Weights of a small GPT-style language model, trained from scratch on English Wikipedia.
Training: a variant of SOAP for these matrices, 146M tokens.
Each number is 128 + 32 x the weight over its row's rms, rounded and kept within 0 to 255. Layers, rows and columns count from 0. Numbers have three digits each. The size before them is the row's rms in percent of the matrix's.

# layer 5 attention key, 96x64, rms 0.117, rows 82-95, columns 0-63
100:105148124133159103136145077111154099162123097115145094108095071084108134112135105180128151093149113116066113070163122120154112139098161156126163130188107111164081074064097136052124131192097155
114:197180115099130136176127100096107135167124151081116122171139111131164171155107157121131198063121118127076108078146123098082133203084130074124135147126116131195166157170141107138145144122155106
079:081168078092151126180182091138115132140090115147121168120104092120103086154098129132129121038100139142147167132106099049100139192106140136111168149128091144117144101113145185171157145065132128
097:155142140123103171155107128102182171190158129163169162113078146069157182124149190124111118125132085125120139126149106166129117127078187080074157121144170165123208141130119135130175127136109173
164:211139156090112184131165093116155142135122145163155081127149136114085124115185152180158135114105159176188107158186168109097140123146107107096149083171145132130091136191147163116190139140129098
094:084111156169157084136193096125099089110129110167133089107149139186161158164075105105136137160181114132132168160150130096184153098145104124141088089109087125076122122195136111108128160055108099
109:140139049141217111133142105129128173105097142183154054146156121147157056125107139129072054112120186134132125121129168159182082121143099111168151136157135149129149119111113129156147161152120138
084:093150132116152122164132140113050063128167093138175134138132128109167126131093085101130153141121172208122107102151101138117116139177169139026132128144193104108094136108151102151139088174145110
156:128125171155191119163141125090142100177113135119126138141153186139162090141194139126163136129159138082077118177092096158140075105129204143164157155126149126089121169164115184151090165173139085
107:106056177150091110166059126148093118121153158097123127139128207045198145131107139151150120147119043138122126154119116100119100118123103122095093089147120116136089129116151071072124138108130121
098:119158151090125121101142154115157129212128170132125129091147101168119095115162107073217122092098180104093077121151143179139130135109102144140149163184112150131123119148148217141142131102174159
081:175145136108166110165083073121129120146133084130044166074121050201068089122112109167150127133150176145123083110098131115117082139116094176121118162133122166135107147102117134141169098146142156
099:098137162075079166050159145153080156118148112154180157183140151124144102150126085182116126134176056156095116095093125109115125137141094125144145115144153095173120127097085137158122200087089117
101:141050150160148159156126127068150122148150123099185155144078077068131147110086077115143135196103131137126136099111098160126085134163102105087100141148142088044094110081108131128137165127161125
# layer 5 attention query, 96x64, rms 0.155, rows 83-95, columns 0-63
113:148063127148099136130131128128148124133180142181127131144074142104039156156097086077139134158088120114147131179059144177122051099147141104076150127123150150072123142130161110136115117108129189
083:165156058112132142178106090113134161132165162104110119073104158131087174174116133181156103100087131094092165094145092128168083145119113100102135170061137169172161077153098104086126099111151133
098:117165167081091139090110115113083105121044139165147141151132167103133137152122181127152086132081198089115102122141104095124133135121073205190105144106118117168057136110130111124079100111141126
084:087116169093188125129159065104101094135084101118137127104190165178137109117169105170142117069133153112073142168101111129123085106131160110117137121128113068059096154132097154182071127132125087
085:142172191128135146133120172126140152158120132107086065177119122199137094056111093118056137079144075098096197138137150145174125147167119124123136125143158104166116132117169116120196120120096121
117:156122103116057143149090150126108148114118127113093146106112095112164124162163025102085171132114092150108144187089077128122112112088114107072101113131172144095168073154133139171168169142167135
102:125135139135115073124186199130241132122194124173114165101143112122116111087133086109129192066187109115139147126097122095121168128137130158127176093115144090140112109160082150123149132137120139
103:112129124148183121156162141165134091093162147136117204148114142145156150086045133106115066111150131089098100181087144151161087131106123146162170126115106141116148160072119137189076104102180099
150:120145100162145165100141056149114143125112123140148116084084080177099105182162198167163090130073136095117130087129138160071126122105114103188098152132111178139099144085160163181110108130132172
099:086129071185228133100106096092127116120129078163105160169146105160103065152062109159166117135133073147175109155071122130134125133157160155126143131099161145092114138151116125090153100117116087
108:073039138141138109165196174093101131166091190102167167159123124070129158063125095089096148154144185150173141109176104115119116117120137109114148141104122112122101115124125102121085098085156117
100:160144132161106106132138143163069160198086146154110167053195097147101168079097115118164126166123089149158126113134146178144113121134146133111194137150059101056097114103140162120126114114136139
098:124145190105094125149143150074112077137157125108161179149189124103137151127104072106122178144139046122163138171082077100071172158142161139122135082136101104159130114123162177119121070105130120
# layer 5 attention value, 96x64, rms 0.145, rows 64-95, columns 0-63
094:143155164110092087101161098180171077178146118093115114135081117186124049120114152173150127128184130105120107145107118096130145177229168128139113126148076128152169104128165151119119137147097135
089:123138156149115149144085086078123082141158169044060154161162117149119111126187127134106125146168119102144153137129147106135135107123067159158103101121129048106147191070154117136189134146105148
094:168111119141110129221113124091175100129132118128103154178109118168173118129141156107120101147159135129132106108096130152128127104143162153110105116088142056106081172156170137053209146085070129
100:069104169148095099120147136105088102074092132161193115120196132134154160146122089108129081177095083131137071155143139162116098130126107134120121106132123142109103088145164096176045130127152201
112:099119099166164120084152122114135149104143105141134119077161077104099125138057128159103122122100137193156111110089137178135112121126138074155156158116129130042084085142153211076111134094170135
086:150155108088094114137173151119185126091124161138164129123088162120092148098160130092099091140138109090115201159084110160085110098107131128102159104099120094173197075131041094115165153097125133
133:160125115129132145108115134116163172080154104127081112105123094091167146110121174122127084084106105107151140167061158138121089100053102067075193083106166121138135079065108090130152156150114138
085:161128091092193109118108101136066117205092128185120153145143084158112151118107110085102138171061133110188147123060174146139116144129124110097184096149122135088139151176090091104111130131117103
098:109136138088106126102158145170155147132133131212069074075155139150212112085126162108114113087113173094087082084186094142130129139129127086147112120154133145104115128064098077133138166143129120
093:112124163067108085122149134137118168128183133160133163073112153074117110077151133094159130067154121081181184144139140174088166190117129136112146174114132142105156115172105128096161182148183146
087:122136177120168049102139151131109138154131170072195171106123089171092101116109156118188091133084121098174133092142172106146080185161137099107147145170121120189151153161150149105132117163149136
103:131110125146079143113102102136060143108089118115147120128064175102115084119137132151183134132121088106052082128176086089190141134074089121111086123116123105196096135102091088142101150090141098
092:133105165183104070143158102106140113156128157192124161102129140087141090132175172108156079123128129112181083072160167119160114174102099151199131161159150153128090198106118124104172144161141125
087:169096095144158128195127108123122172146164132200122143088167111111079099106159154113055156117115113101125161135126048136167187117147082127138170117119139113144135163159089084115093113176129178
089:121150154138139203167141133124120140121053221132088173125140172130124126078096142118120053104104174187192135139130096178112112149083117155123096178136097106142102138142116100122135160124145113
104:141167155084079133150107116115162142171168124141167138128175134112174166088159151137093114108121151052168179169120121152065192167074141108150154144123083146179156091132100144153135181117116152
090:080117161107124107154156073164084109170122150165141145102180113130109119110108133189126139136136119122166088134100137100199166169166187151164094137132143151055110176115167145094126070089115173
098:143152114104195150139163066109106153160124170108122125177095076158084160163086152182117101164095168160140134140125147156172150122073123109071143139116131172153144141084072155117098165137142064
110:165126154123120108189066115099133062205090096130106152144091121115100119128132127107115162152129104116115067105137139102151154136204147209156151093122077074089114134176172138119128132094120129
095:155091106132141136138111150105166143070128179160151129098157120089183134115130168136078075170150154143118047083156076182178077085157127069151109092107147147135089137144112112093120127176126133
102:118137171107058109112154103151104144180122132126116123142128083130094146133170146073134081098129162063096135120092166162079159151122131088120084173113085053114143113112203163110153094127139079
092:134102113128121063202180122061161123162171129176135139100098121102088076128145183092146141134120107110131050146112095107125209086100149170127121099151130158103104103109145140126093132077116115
085:140122096135059102101105114177176091179119117107145106146100164124140096136144119227133184158166108115174092176075142141116139153083157121138088163074112118152128103117163144146101121085075117
097:137154125151120112131120127092152136143173096124079149144144116216130100101195112101110180112156126152049151074199145120136196186153155136107108105128113088113098151120132122107080156113083106
099:122130178144109067112155139153161103134148112147142110134103083158099123163162056107119154109097143158134137161087193127079079161122148161137121125092140078118207159127193104170119102083074128
079:143117089140159155148129165119100141176114172126103080081117123137110083120123180150111124175111114200156122113092024134125140089170108131173124189174134120139136119163135105151086062143161111
103:138137122158166141068140079147087118069154098168077136089200154101115141069128134155136102084143153155109145117089158115169149187105152066152146098172147214130124117103094124127147108131120137
099:122142166093103085148147103171123098109105110139165107167171094132126085112091141103152095101110139137151124117080148181051105138105100144114127155137110178080112146116191182126103138137154235
086:070132167124079093141146083117130085170120143172147127149125129134130097147173091090111113152200107095097104107152140067167149161209134174202092069168131123105118142126140111126118094124097127
099:116111159128093155186130162169144119083042087158090095128141134146154125133169155119101114124164177120058075111139082153121158161149084115172132093143170136151110147111185084143134115182096097
079:218104082160103128102157084099113134150089106118161125190052162113133168103178167107100117133088145133103114096143103120124148090129166164130106122112076156135118126107093096107041111161134109
115:110111102113204113143107170104106126073178160118149150124176170125063125104132065054120121134157096202109160128123101117070125082165103124121098110136109155068119130152148134172119105145135160
# layer 5 attention output (transposed), 96x64, rms 0.12, rows 64-95, columns 0-63
091:122144154182093099198105079094122088159145093144111129189112103100103115102084117123159097118121126143130119114151072062109128151140181135100121109148131103071123111124178109050068074094126138
091:121106124085123159078132149139180126139147081143089078150069145157102076148118118119165141101124046128138140106093149133092115178173131130158098207129139067168161136166113094100126175129141079
091:152117112139128070051111156090129136146101108102138109167083089111078083152093099083162127220160078140138083156138098174081115130140139102132148136125132143179089193107165157137122132121119096
089:101167139142166131178090125107136119113141120156086058093165142088156136148200175116130166157136160107080083102148137104111147098145087119149123086114121153057155144187153078116158188116122171
102:088122120103152129136124128121119164137101129201141127058179095148154069088033133177103111125081182136183172112109130157140145080115098131150170141127098175116090152131138160157110134099165123
081:115143132199209169118091131082165138114111098086151140177198106090143200136147105123130128157139125208092137145133148132117193113135122138063196116140150120139123143111113139118117111170126115
107:139155088124190143071100135126110129126142118127152091168138074089059163138100144178089143167102134175109179167068151136104101092146146112133110121150141113097165160125115054151064146116182121
081:163141118149203132093139112106100116111179121168131117131116189148074129108172106096104135170171106125124115107063145170143135107137130143072080152174143216106108101143115086113142087178124172
084:154137132085157090112174144146135131178111142123128177142169145123038133111124179088168138108108195062106104114161122140130186112125192129135119094113143165084141187129118068130086103110103133
082:100143105083173135146097098177099079099071119056116128153154144202148122134057099182094121106142112167113142138179103099130167112191154129100091141103125144085159109170130105099114106130126090
086:141159093188140135165132083115110138061145107129089095149180117168120124100175137171115079158184171146125126089147093122123128187157179109108180141197158113115141118150158152098154134152153192
094:094120136122034131110116121181110148137045152117151133159089171107149188142200127127106133144102174146088144163159138147164139172094182106178125157110106067118103113120121105136153133135148170
085:151142152117138099092109122175118175109083089098100083115060148168117117140119134136096127140196136154131125104177098129108102125164207099152203137096148130185135169161091078107158128182108136
088:107112124133174121107066133137107072139123154125163084138100120130077100166132117126153118098128088171138139073102120158119068122095134062131114162049101125183131066122132083148121048115113165
094:115151095122135204093076132128165106135071160102111155102127131098135136148079138183158143185138122092089081154148152098176083166191142161130133156120168095156116147159132086109182164145078115
102:135180142123161122162091161132162114125133086040151101135118095080065173164075128181138134087146081086072137066124130144128135117133141085074079115094127136124149102129128155088157129131091092
078:151146167131101107122120061125132134086139092176082076162085167199154057131093141088143130132097131101134132155125092120140166100123146127144164043081138165187123126125127150101100103092092156
099:144095047160131202136166140120167142134159125183115127153083131132148131100183145187100122156103186112098139176093195137186126135115178122144144176150133165187132126139128114118143121105083107
094:129095222135115069130116146094137108179118153138161133170110154147112119178115114091141151192153085145169087095147109151107148143164127131117092188104114175102100104191151185093121106151131169
080:098134083122188126113144135147155142125134108178152136134118120090065074120175193145148071175109206087149085126177110147086124143108129129193168130094141149136124128166147122199155110113125098
086:141137116133126094200095129118152129158122196069073064103126137177127104057071124139128092165113169161108129154162131148142140107119108126107126196191165141156150166110122133097142123158156075
083:123079150143124071115077157106143134144099134118144100159124091176160190135086158123122139149133130144118114162134164147110109059122166102123210114104090146197125134167194151137136145128056180
083:134148158144053096099104082120141162147163104132127138102068112040114108137061075137104109108111085145060181127129062121151145072101136124116148128154110130089114090112105184121153117129134130
098:115113163148098056063179123150102094166126189105160171136131107139100110131122101101160093115181064115147147105192197172185115125152152065125119142150089138129118126100132128116115145077124135
083:116079129112164066116127127068169109141135119134076110087180080160156119078123117098070148153163092179104174118118095088176125137152057124117180084163142132162150121146095128139110131178154115
073:119125154148139197144093095114156170164104182137163147101133100179125118146159097114165160149065161133163125118098104130090097118080117170148146158124111098181170088120176070137162126165077189
102:149153200111153142100134098175097115098126102187150129122102181122156169142063162166146100093138147121179158139121140158175111113160152112127079077104147150169133118044106072148078134113147117
093:148145076105104099198058168120126159144170098122087080108138149096174095109111158184149169131148080122126082119129048095106147098190139099164113095150161131125153150128172151109132124153137093
071:138152215175120074175112099130137118145100134126127110200072142163119118118186164029128151119179118113154115129155174085115141117137137170118161110108092106158128144163167101095136094131101131
097:176100151149119103133118145123159092193095201075131145108111114096089145190139174091158141140160197150150071150120109123119125117143109077158090124089139118154145125081162090182104100120123071
070:114103113168134101124081115129088133128144151121161152103079122101139171129186122168100080164127091108118064118211165113149066150049150093160118118153136146163132115120096133096166085154073111
118:086148128101214136169139154139135113136164152177137123148155172185191160109135141165177135099148087133191096141151171106119136155181082190154140157145148133142124125126181108173145179134120152
# layer 5 MLP up, 256x64, rms 0.137, rows 0-61, columns 0-63
104:132126123162107140197106061180103133145112121138161176081124119143131134091152150163144174072161155112134159119156137175198136093121128142134033085154129130074146130082162142102129108163120167
091:081107141092149146152112154075169144079122136089128142216107108075091164143170155135120140160117151159100147156091123184071155103103143090103133103095127160150095147096086123156094144056091140
097:128088149119137160144150078129146136074118159092109093104219063187136121148107117111161089108157157082137157093130114136096158115111075118074110151097182177106153138140081136116092171149167149
087:121104121116155114109146143159105174114185098141191119053128162106099112162153134142123114105145146167111128134106157137152077067144133137142084110080133195103155128098145026107100153107117067
111:121120143123102118114125131130116051161160126171129114176176059122175143141197070140178169138154105103131084128151147181127176105093139135144135116149101094147188129150181067131117151167113165
096:123118141107107088107173097133149107167139054111167159176133148089083193148185169165115143093113160090135160122140146140143147099144144171146086125080108140117162114036128133130118061098117096
097:120145142105198138145162168093041075100093181106161139072149101134095114174103114159117127122122102126126139155085128151139172101124152108078112070121158186117152167083172086140147114102117096
110:114071105154130160104116166145152108090108122127130109116105126099102083148182168117108109187127167165136090114131059188057108047116128162180100125174099128110163097167125149156130129148170111
098:114134092073162141176146100128140164132131112064113136044182161124130178148090157158135160143110142032123150118150110121146164117117135148162083070158123134137104108190078111101154138135164136
078:106095178123156103129097169134108094111136146091124138143173102092122140167142166134123136145088077123075079164115097139170109120151127062134158154147132101140132084125193098082216078144075162
101:154094125090122115125093129074137186100107120079174150112168130154130126147148143057049166121134157114138153116116083129064106112134128152152129081077091080186172126167169174132155148159137109
099:135115080142089093200129132141107137081156125113184126079161144176111115145146155073154150155021094066128140127119119148113099098092105164132142141169095093132128121153087105147182128110129084
090:142137174144113087138160154126078182101067135129138162070158142108144146113139105101130187113085068088122147166131076124075163106070135085101142098179088144160148130066152119091132170121147121
091:143073177142157171137119083098158101100077155156129126155106181168118194114107099157131154168102140079111138059069134104126113106093144156104064104147141119144154139111145081098155123155078178
077:070161112174101125180132140143109126166140162199144165123138131134078122101157112185100159130090081173117141135069149156135120116149201137069111132083135116071152131104144064137160127108089162
091:127102091117178159097087115089153124116041097106121131065182103161132131160089115141142147161136116070124077101110101097112164167100120116132128139133117068151102115147067113082162109154056106
085:172125164150113150101105157099141096145156183185196186133121114057155136128181151138105121131185160151132182105121091126151092126101158120091076076103153155090158126057117131132139140128092106
101:199163076154134179149127114149073121130151116125103124143162090116113103126184150084088157146129147065157095145146132131107139116123199088161137115141123143126154070128146089206135201126099089
095:093091103148128177166116163121126161111128103182182113103123160155158126190089098153118165118102076093193140138092075129173096116183122129156117094118128109144068093135207138130104137115086158
106:114122133131095147125137107088133153165045138146134110124077167122143136194131088093068119155026131124135118132136080146080186095111159146155092140122145142076126166120127092147121156106091072
102:122135046147155115109123152139124126123099109177102151151121125142094103165193132168192140130160152165163079074103123125095081163051166134079137088068097143159142161129132169134153116150159147
085:074158141121118169088153171195078134112117094132117155111106187167116175198131121135151141148098163121135142145132177149171175112090161139060166125098142074100086096109129162151167164139150108
117:116148068135170104118198126066051094150178135126126130120079146134096121160175150108149122054188133133139157101109123129132126126160089157097105170131173143164104136153117097125176182142077130
087:110119154122148155136118129065085129145189186102124153093170132161077036151102116179124147153155092086127151075176153102127156145112150157140141094107163136107152130128112077109137192112152077
120:152182097134147111148092133172103117200115181150183132142165144120166077204091186145124187146093094136171098123112086093156105115127130142113149056128153186101133124105125141142131151155143105
116:163126117087161140132146091123100090087093128146096169126130171167167213156112121110165169137049126168134166111159119176148107105062156104159126111130129138209128114146159098101116166113167147
074:113155117116129116081114154162170083123077091125158163152178138141147125176144090100107057068151165148165124169137175145162076100118127135094152115114178136074113119088126054093158163116120160
109:074131127171088129157158137154057142097121094160092173191158132097114131128145140100136080116048158131163166137113108106083114099080176123130190101157150109129129127201125082150137161108143135
106:104097082115164093118085089146140148111059147108113152135105126133067166150207144151040134128137123109092118115187085164161130041168116096123120108123107122132169157161126119133125111132164156
098:057068097119133141134149159076161145147144114149156186076134102139103188181165150142084130043132134127139142131161115143149124083117094129153145173145134138112124100114102126036142139122181105
107:141121155102145197167117067080101169139162149119159136130134085117152085153170164091106076134125144139154162130093096127185064120098055112155129092101118102088183119108166118127135104081113168
096:113164107181080202163139125104124111148140095152091114141133171088169091121149155114147108108132140145127121134125125102115150155113118121158158173134111124087093000160122094085130149190111181
104:134110130130106139126164079116085110093098125209127134095163093094137104136200124149089126149082112091077124133115158132129140120063109162169100114088114092143160120141178078155134170162133214
098:111113191119074082096149105135108092084121144053144129125101164181139101125148085080140150115137166166100151086176092128183142111196124086164108075090145125093123164108144083141119162129134107
113:179166126165116122129104137175129159095124135121085132082132153140179124203223154101092137085124153138156104136081117088094119129135155075121112105077106096149112135089134064183144094120110094
091:096118120115107140022112136115035137106103133149123117143143124150166111099112173104162127122140098103172143085098090096144122152107122044156134179150133138118096100196076101150155127156136114
091:116099166187117070140106084103107120094138147097090121093183044157125084137193118089143125171162083129129155141137122129165136141142162128120149081134112150148137085098166096130173137138191069
131:133145128131096070167104105111061145147135123105151128121095152142086073138149147195161122159106189107123191135118089150191135112172106114184114053154119132113124189091139116153142081119156149
098:108162106148177121132154112108116123128081119069126020185096127134107076156108100145135174114139136164107068104172105148101066176114125140163137121164147150151163076100163112151135176122120143
110:126167108136110144168132118118103153101098139128107096148073149135173063191150080104130103156120129176166105083147076131115080097119148079149110171099119086101141090079144178079175147157069136
095:057112187118121137144081127151160080173102150154165136092125132147130136157125082117108141138078108102127165157118108127120131109177126146120040136071178105096144168169194088140183121132112172
088:094094094112129073113131147151201131131124126104123103099185085122099051132126160118142118092143107181168124103111115063093113144209176172119143165096178117100118140135106106125062138102146130
044:120075099112119116092117101074100097142122128093122144086141070175099079173188133133151153183107085106050138113074089119131131104099166116105131082072083157114108105150112169128097118142124081
117:102107052091119136046104145177150115131122084162163135127138108154139104196138131165167140112097069102113051119093103176100075161123148140121084071181132101150133120143130118141140127133159150
092:149111122207140147150112074120078139098117127106057121144139124138165091168157119153142119166130098193118115141185052152039139180125159115114137117127140117112150127100081166104146145115101174
092:074111161082164045118182128159132150147054126106142116153128144143128167165165153099127175125127121118128134126144185144151183179138119082108175165123103129168127140126120146161144130195084191
104:088133140103125143109144158160138146092131056161129076144138133168188135139148146096094094134128125138217170142113042140130072138164176113107173126154108129129123148096075078151161100105152093
102:104149099091153200123124134070145126179086180104125152105126125165138114170118129108100117096111181166174175060099128146161094129123109126037160134135145105124141153109078157168135108177124170
092:108137166143053111159127105097104084151131110126154116143157156132151094099193082091091161106083133080106099114094117137131194181125103132125123090083096048130114122117146094091141173092096171
107:078068130072123139081071173108083159176140070135128075109125145172151097136136109169125137149133153152077143099126125124139136059148103112121108127202148206133141172075122100138123146136138129
108:104111114115127120164223083098064150147140147102140107090097160141144144120121099109109116122107160134204182107104099207162163110126155115115141133110095146089087123092125103140165135211129150
120:132122146145177176151096128132124156144151138114160153076124097149078074180104177186115110163106139110169137142041192150131096165157178165107089139165143172111112165126138085110129163100142100
085:155111172144104105120116173114079090160125175105160143155129126050136107217131157133137124116150129158154131061159145187186094124149127114131125111172148125138125121076154200173085143093108135
102:127138140159119102137053151092119156173100119140107083078169074147108052135141112095159170112097167170080080121107121128139157132183132129112148185122158127108117155125172123143160061165100171
097:067129094121158197111090149108167119115123109195121051141106085144168083136195075118139141156126161078108124112166122134142142121143125124094159153111133128142163112138123156057157176160081165
121:096141159197130174142104136095143089111128078127052100189188098140181129108168139141143158105139159126122140120126144122115169131118127130137188108138168080108100137093133104104195150112060183
093:149117103138150144096160126078151124171113069112062129131131147111139194147165149136155125081136134094096103142138173166147180141103127113105215084119152122158164062153113104132142140101085202
084:135152094142148131077100133160120092127070175095113128168188142170094157128152133214092109169159151098149180143155085137099089175136163103103110160104118111104134087112083089155162087107085138
096:142146161100125136131085024152100111109130147059137117100176101103088162083155116166090114133124163113151128129126079158117140158135167143185128155098143112102110083091154101138122165126076206
100:105163131142133124141117123040160100130128136128170121089091199183087125140127098110059138105125174137144110156136062173117123117179156122129095099144165086101145103073163109076157140081095144
082:134111137093105135111089153138192116115097050152081094082136165180168081140123162133106135143082077125134178092096139088140130097194119176135152138129114157173157136188133112112065154142122107
088:070094159103154154146128071117146157136132144166173133067133153133115154123172122046097209135118131115154171144103110145071136123135105118173104119100085167096121133128129088134182160116205126
# layer 5 MLP down (transposed), 256x64, rms 0.125, rows 0-60, columns 0-63
100:112125095130092105115158175046081193127069099107104135142093135112149138066129136175134149153092108144158079164124150132163105078128129107128091155107124132110173142188101137098116187140189166
090:126138170136115110103098076108097145083131119092101112113177113128088074089129138135074108138132172137118107050063131113079114145158106077156108175136064151165098137132096115125084150190087102
105:167150101151138123181144098116167123134093223102113161163087150151155113125106129126138130124124147165128093136120125176125154159176163167149134073142194099110094156169125159055143143132103208
096:049130163148089148088138144123160179149110140098120130168175150139105163119161159156183082133149100056155080096160166118187127139137127155098179161102165185133108143118135095083150114173126130
097:088160135133076199159108139086103117206128162090159136132076098148130032150124172103131066150118154139209134121122124138131104099152126139073100134076146102136120142119103125141089114133150118
089:073093159157171051138100147074173071136123080121097128129115117110088140095115180101122066118103116142134129112152148138143123162108130092121107128084161133117098099115111152131216083151150058
102:120088116140142159110066093092191129153079114055104078143123095129151180087086093131075110089157118076132111138142119118133146116161097189113119104140138098147124156177157101179105171145177150
103:128154127138112156138124122168126075090113060157163103105141106129131101149102155109122102179076115102158106115136141197110092055121134161094185159139062116063152096113143144167190167108152134
101:122142156091111136108156127088177149161026143108063170151089102152126101122147130167104107168143167141136175130076101134136109128097092120062131117109170120101181183158162154161160140133120171
080:175195165077139093082155118096083136123163149120139146123075133103132134150099068077098103150135091105126106120118113107169154087149161113097083104126102151135153178143126222117173157119075118
102:111163131143079104156171136114129061201177172135109107143121146199126094145084147173157121146162133111103149108130132134172139131065146071122118091178152186127114090111119119109169086118119185
098:089100116153115061131207091116131067138137115176111159182134117094139127135130129100112114077154090138133117087096163141151070148153106112071044137163151148164113173160147127152138089099099099
078:108100136101181129154100149110112143074116094174148179130140119116066157119125157133100158128116102170094186110094089070138111089157155181123113139158111129142169135214203107138172144134133085
084:130130175090177194130102084094121150122158121101175105131142157149180142149041134108118133115128132143107139120180122092145171152123112176163059086176150134109100135068099147105107144089167082
071:104124091140063139183130099152119117164106159114129176148090192109095114094089161159119109132187086151143102091087199114148109123123192084144105135082104116135085168108158151151129128162066128
080:101166208146109120117169068126095140124188114093095072103090111128121118108177137140134076138189112135120109106161208155179177125129114134148110166118103121129154174120169140141117067142114090
085:129144206111120143086130118159138125137110090127134101094102174199118097159061137134150094126098128160146144131089114118102153149139122161096039195079071180162119104169102149117108137158142111
103:141121162195140108119131119176095165107104099110106109121191104133128128086166121065146120181129094103095153138170116120115119147067119059128113112155180112107147137101195133204197115126120142
108:148130130168139142058126125089136073153201118179145148100123166158146112123109140129160122152082121163089154110187099145110083103081051144100089139117124103158167127117125191073094143142118174
103:041141163103117083143146086139105096080156043081144102136115118139096182105118118060123106121170167151102161110152139077103083112140125124155138091143135089153115165180129095116086106109160128
103:147082057061179091186132146119156133121133135092135128087181125122098095124130141160142117231152113148122096121136121092127128168158113133147097115124107081120161114189115156128098207124160125
083:148160062160129134165075106100142122133113095164055118113099086080131102121138156085127178161082107155095072144104113079068173078091117105135153127096153101108073154115140157140105099086118132
106:161099090119147172162088149146101168077078091072177135059093141113146169103096124096171106107131116125085167170122146092112114077122093138142143135158125119072141086117106151047136143102092145
082:126153177125124171153145129102140143166130145152112132120066112115144077116097105148051130142105109058123125093137110162084175094125081102116112147155084097188114159144088104224123093147161105
110:174113165164132057164162131150061102115112052150146157135128087124113133144107137108157169165085120097133177189142152139097114068108126094154118169136078130180121122104120108167164072095125139
114:132099107120164114118121102164074164106028127187116142189091137107146139129138145118127160126133106110161130091132145178117093186081148123083182058123133116159121112055091170120131140126161130
078:188134133139093064157131133167197145070163136179135129158163131171121156113131124096096100105170131118092120219144146137069104151105141167138160122107142106089092163119139060109151100150143151
121:110148134108096056075147158137118100166104144136135138158106109110111098120076114174155120135170079157165115146200109112189080103172112089161089176155153123101198114120108122159092164094124099
106:131180192162101075143135149089161091167090143094121101106116115128149134119062079127095158108162133101108123144132124102113147177074141086074162095064148132116118115128074081073185133134119100
097:149095112152143143080157180139113175118145103176166123120153152142067107119090123113166106122114140110054083159116137161129165079135074109141091202160102108152150151117168208102174126138133156
106:114096055129090160129096139229120126138145182067143129100155140139136100106157149171138126129120125084141103173106102136153149148117188152123098106151079122080111116113132145094207103131072159
100:141136109136134146098147112159148112189133171029131093139160097133088113146056139124137116138111128190087165180103149143132108125086079060120127162078132104150142116103123101130086058125130094
107:119149165150089166132143108170089129141125151093133141083082193060148103127133143154119087153101115061129131098150105070153131091176119149123167098170022160100124075098132145123132126126140132
097:127117076151124152068136134137182120104064138130191123136145151106099108134077044150124136136070132069134119135152126144134161111091148122082200117159074134195128171101110162135105153138152138
118:137107147172063164139082119039122141116121155131079199081141136115076188142131121172142091105097141127153176150139099119104124154123164138166137153067150107142125107154139110149091147091200134
096:143145120173109079146115152156143071130147132170098097154100135070123185094155100153110147147203168132168132191116106138136156077160143086159162100139125132055132201092125084136149145116108141
110:151140100161163125106094150132093134090131076131091105094163147103118201133133147112135143117137110086134112142108123161095092119087088088152070132173146143091061132142197150166173094056183116
121:207194156176110125194119135128101139119115099083132122103155131150130152102096136126148121130057148165090073114098104167133158125126144163111128104134188100174120069112086121091095176096130076
093:152112149097122124168164189160101141130100181195149169121131099174082121111126090107109130199158139075152139212062147150122140126194138132118107077135168112141146120086152147159121148137127148
114:161146137072145170148091140163118140168111158068093103121163117173178105145096121105140163147118110142219169132117113112167143166169137136139162102081116191093150150132111120102092113153132041
096:083130089127137106122093066165189097096092171118196123146087167174146175174124119150150170079121124138180099133094189122158138140135132154110198122075135162108122122142091099136115128168128167
079:167115116119148166084159125179177100096114094116170055147127081127137210150155146122111109147102115154137094187097121088099117131052156156171148118080142125182144085086128110131099121167123123
075:140085095150147134105070098114133117095092146131097081174126099127114094143052096122140081166106102145108123152162159113125069060111055134139150110170103160091095123167152117120208134158134150
107:128126178140125108141089198076105094123102156124073138115127164176072125101117144103158108085124069168165147076078109124102109165095083121148107070112127122124134140094080136146138134154040120
092:120144143089219116153102125058131156135138165063160137180097120164137107116158149102074166134127165142183164105172136125147135139154150146104200155125194116117107130080103163133166143140155149
086:134130149117096063083169115141159159132145157095113153115122158119155118107118116075115090140125070151126115185074165095146108133138045121136058121144151101102129173107129222112133121189108138
100:065128146167092115083140156138188172193147078132148126161149147108120213147122134147149168136151090150103110140177138188072083168100162140089147124151088171134125134145090155138113125121100169
101:145083107133134173171077134085125067139145116105122149127094114087134105144086161155142136174173143140102081111173168039176075127123132158154117140113118153092100095195160156146160141080111103
095:146125156079115177122154148105106106145110113130114157120112132110182107182106145134080119123086134118140085121061152171097109124104164124129174099086200074114139162080133102113201056136094169
100:124111114104146157081140132146120119131169064128140145159187079061113138150082155148103143109095159084088168150076172143104099101115091080142123122107113075171087101102108096193110066126149138
103:144120129099140146092121100124170122146063183146161119086139068102166129171058101050092090149100082099138123175144094153077101131126128128099108128129150168149160113101179196154134121160144128
128:078172149132142129154099150114154113143172078185153108111137163074109130222098154187166137137153151089158131127127117131126139140116139134105106101159137139088114147101183036120113099122174071
101:123135098096128131139142109157175129145117108109050104147122160191108111096158086157083189155123167180063153087127118074177147147172155120163150128151084183125157165182145163132124134150151149
092:169130192109138152187164138136102153110181132128151128110130194098167151182092138177075147120150116050140154121201135117112179148139100127155160100111086182121129133114112139197122126115138102
098:138123105073096108144137108187083157121134129125142221107098111159126143108173098160156160140157126169146103163071103079153125162162168089160084106132081109132135175101127167160168087134077097
135:133117195158110174150143172102140108093140153157126145124136113101172115124049110116097106067153170135170174129071132163122092117107136076091136093133166152085098160076094129146149160052133115
086:144082136109126114164169209113110111160112164133094153115126118222174137119118183125059134132084120133186120204125082128161132131176131093123118113101163065113148131148154104155135124113101143
098:114148127088108108126130167163120080122124146130100079171127126123157114181209121125114165159104070116154088131157128099108172107097127136187076141186116144115082108089120165163076088125204121
115:171110182150143097086159129144189099112192146196060111097128081123140107169123128096126179160074120163068141119080122128141122147163091125117090139091111130119089112097112173086165160149145126
097:128167140127149123129147100145135127158122178139160116175082174132146189140111106116111077118086148163093157223080075160114135164156107146102173130168122091145146121130108124083155176126099206
095:147135063041143169082146119136172113094075116130096088157036172176149096098129135103140109120132120114076176139144112123122133095108084120138120128092079089172106087112117119153129159113096106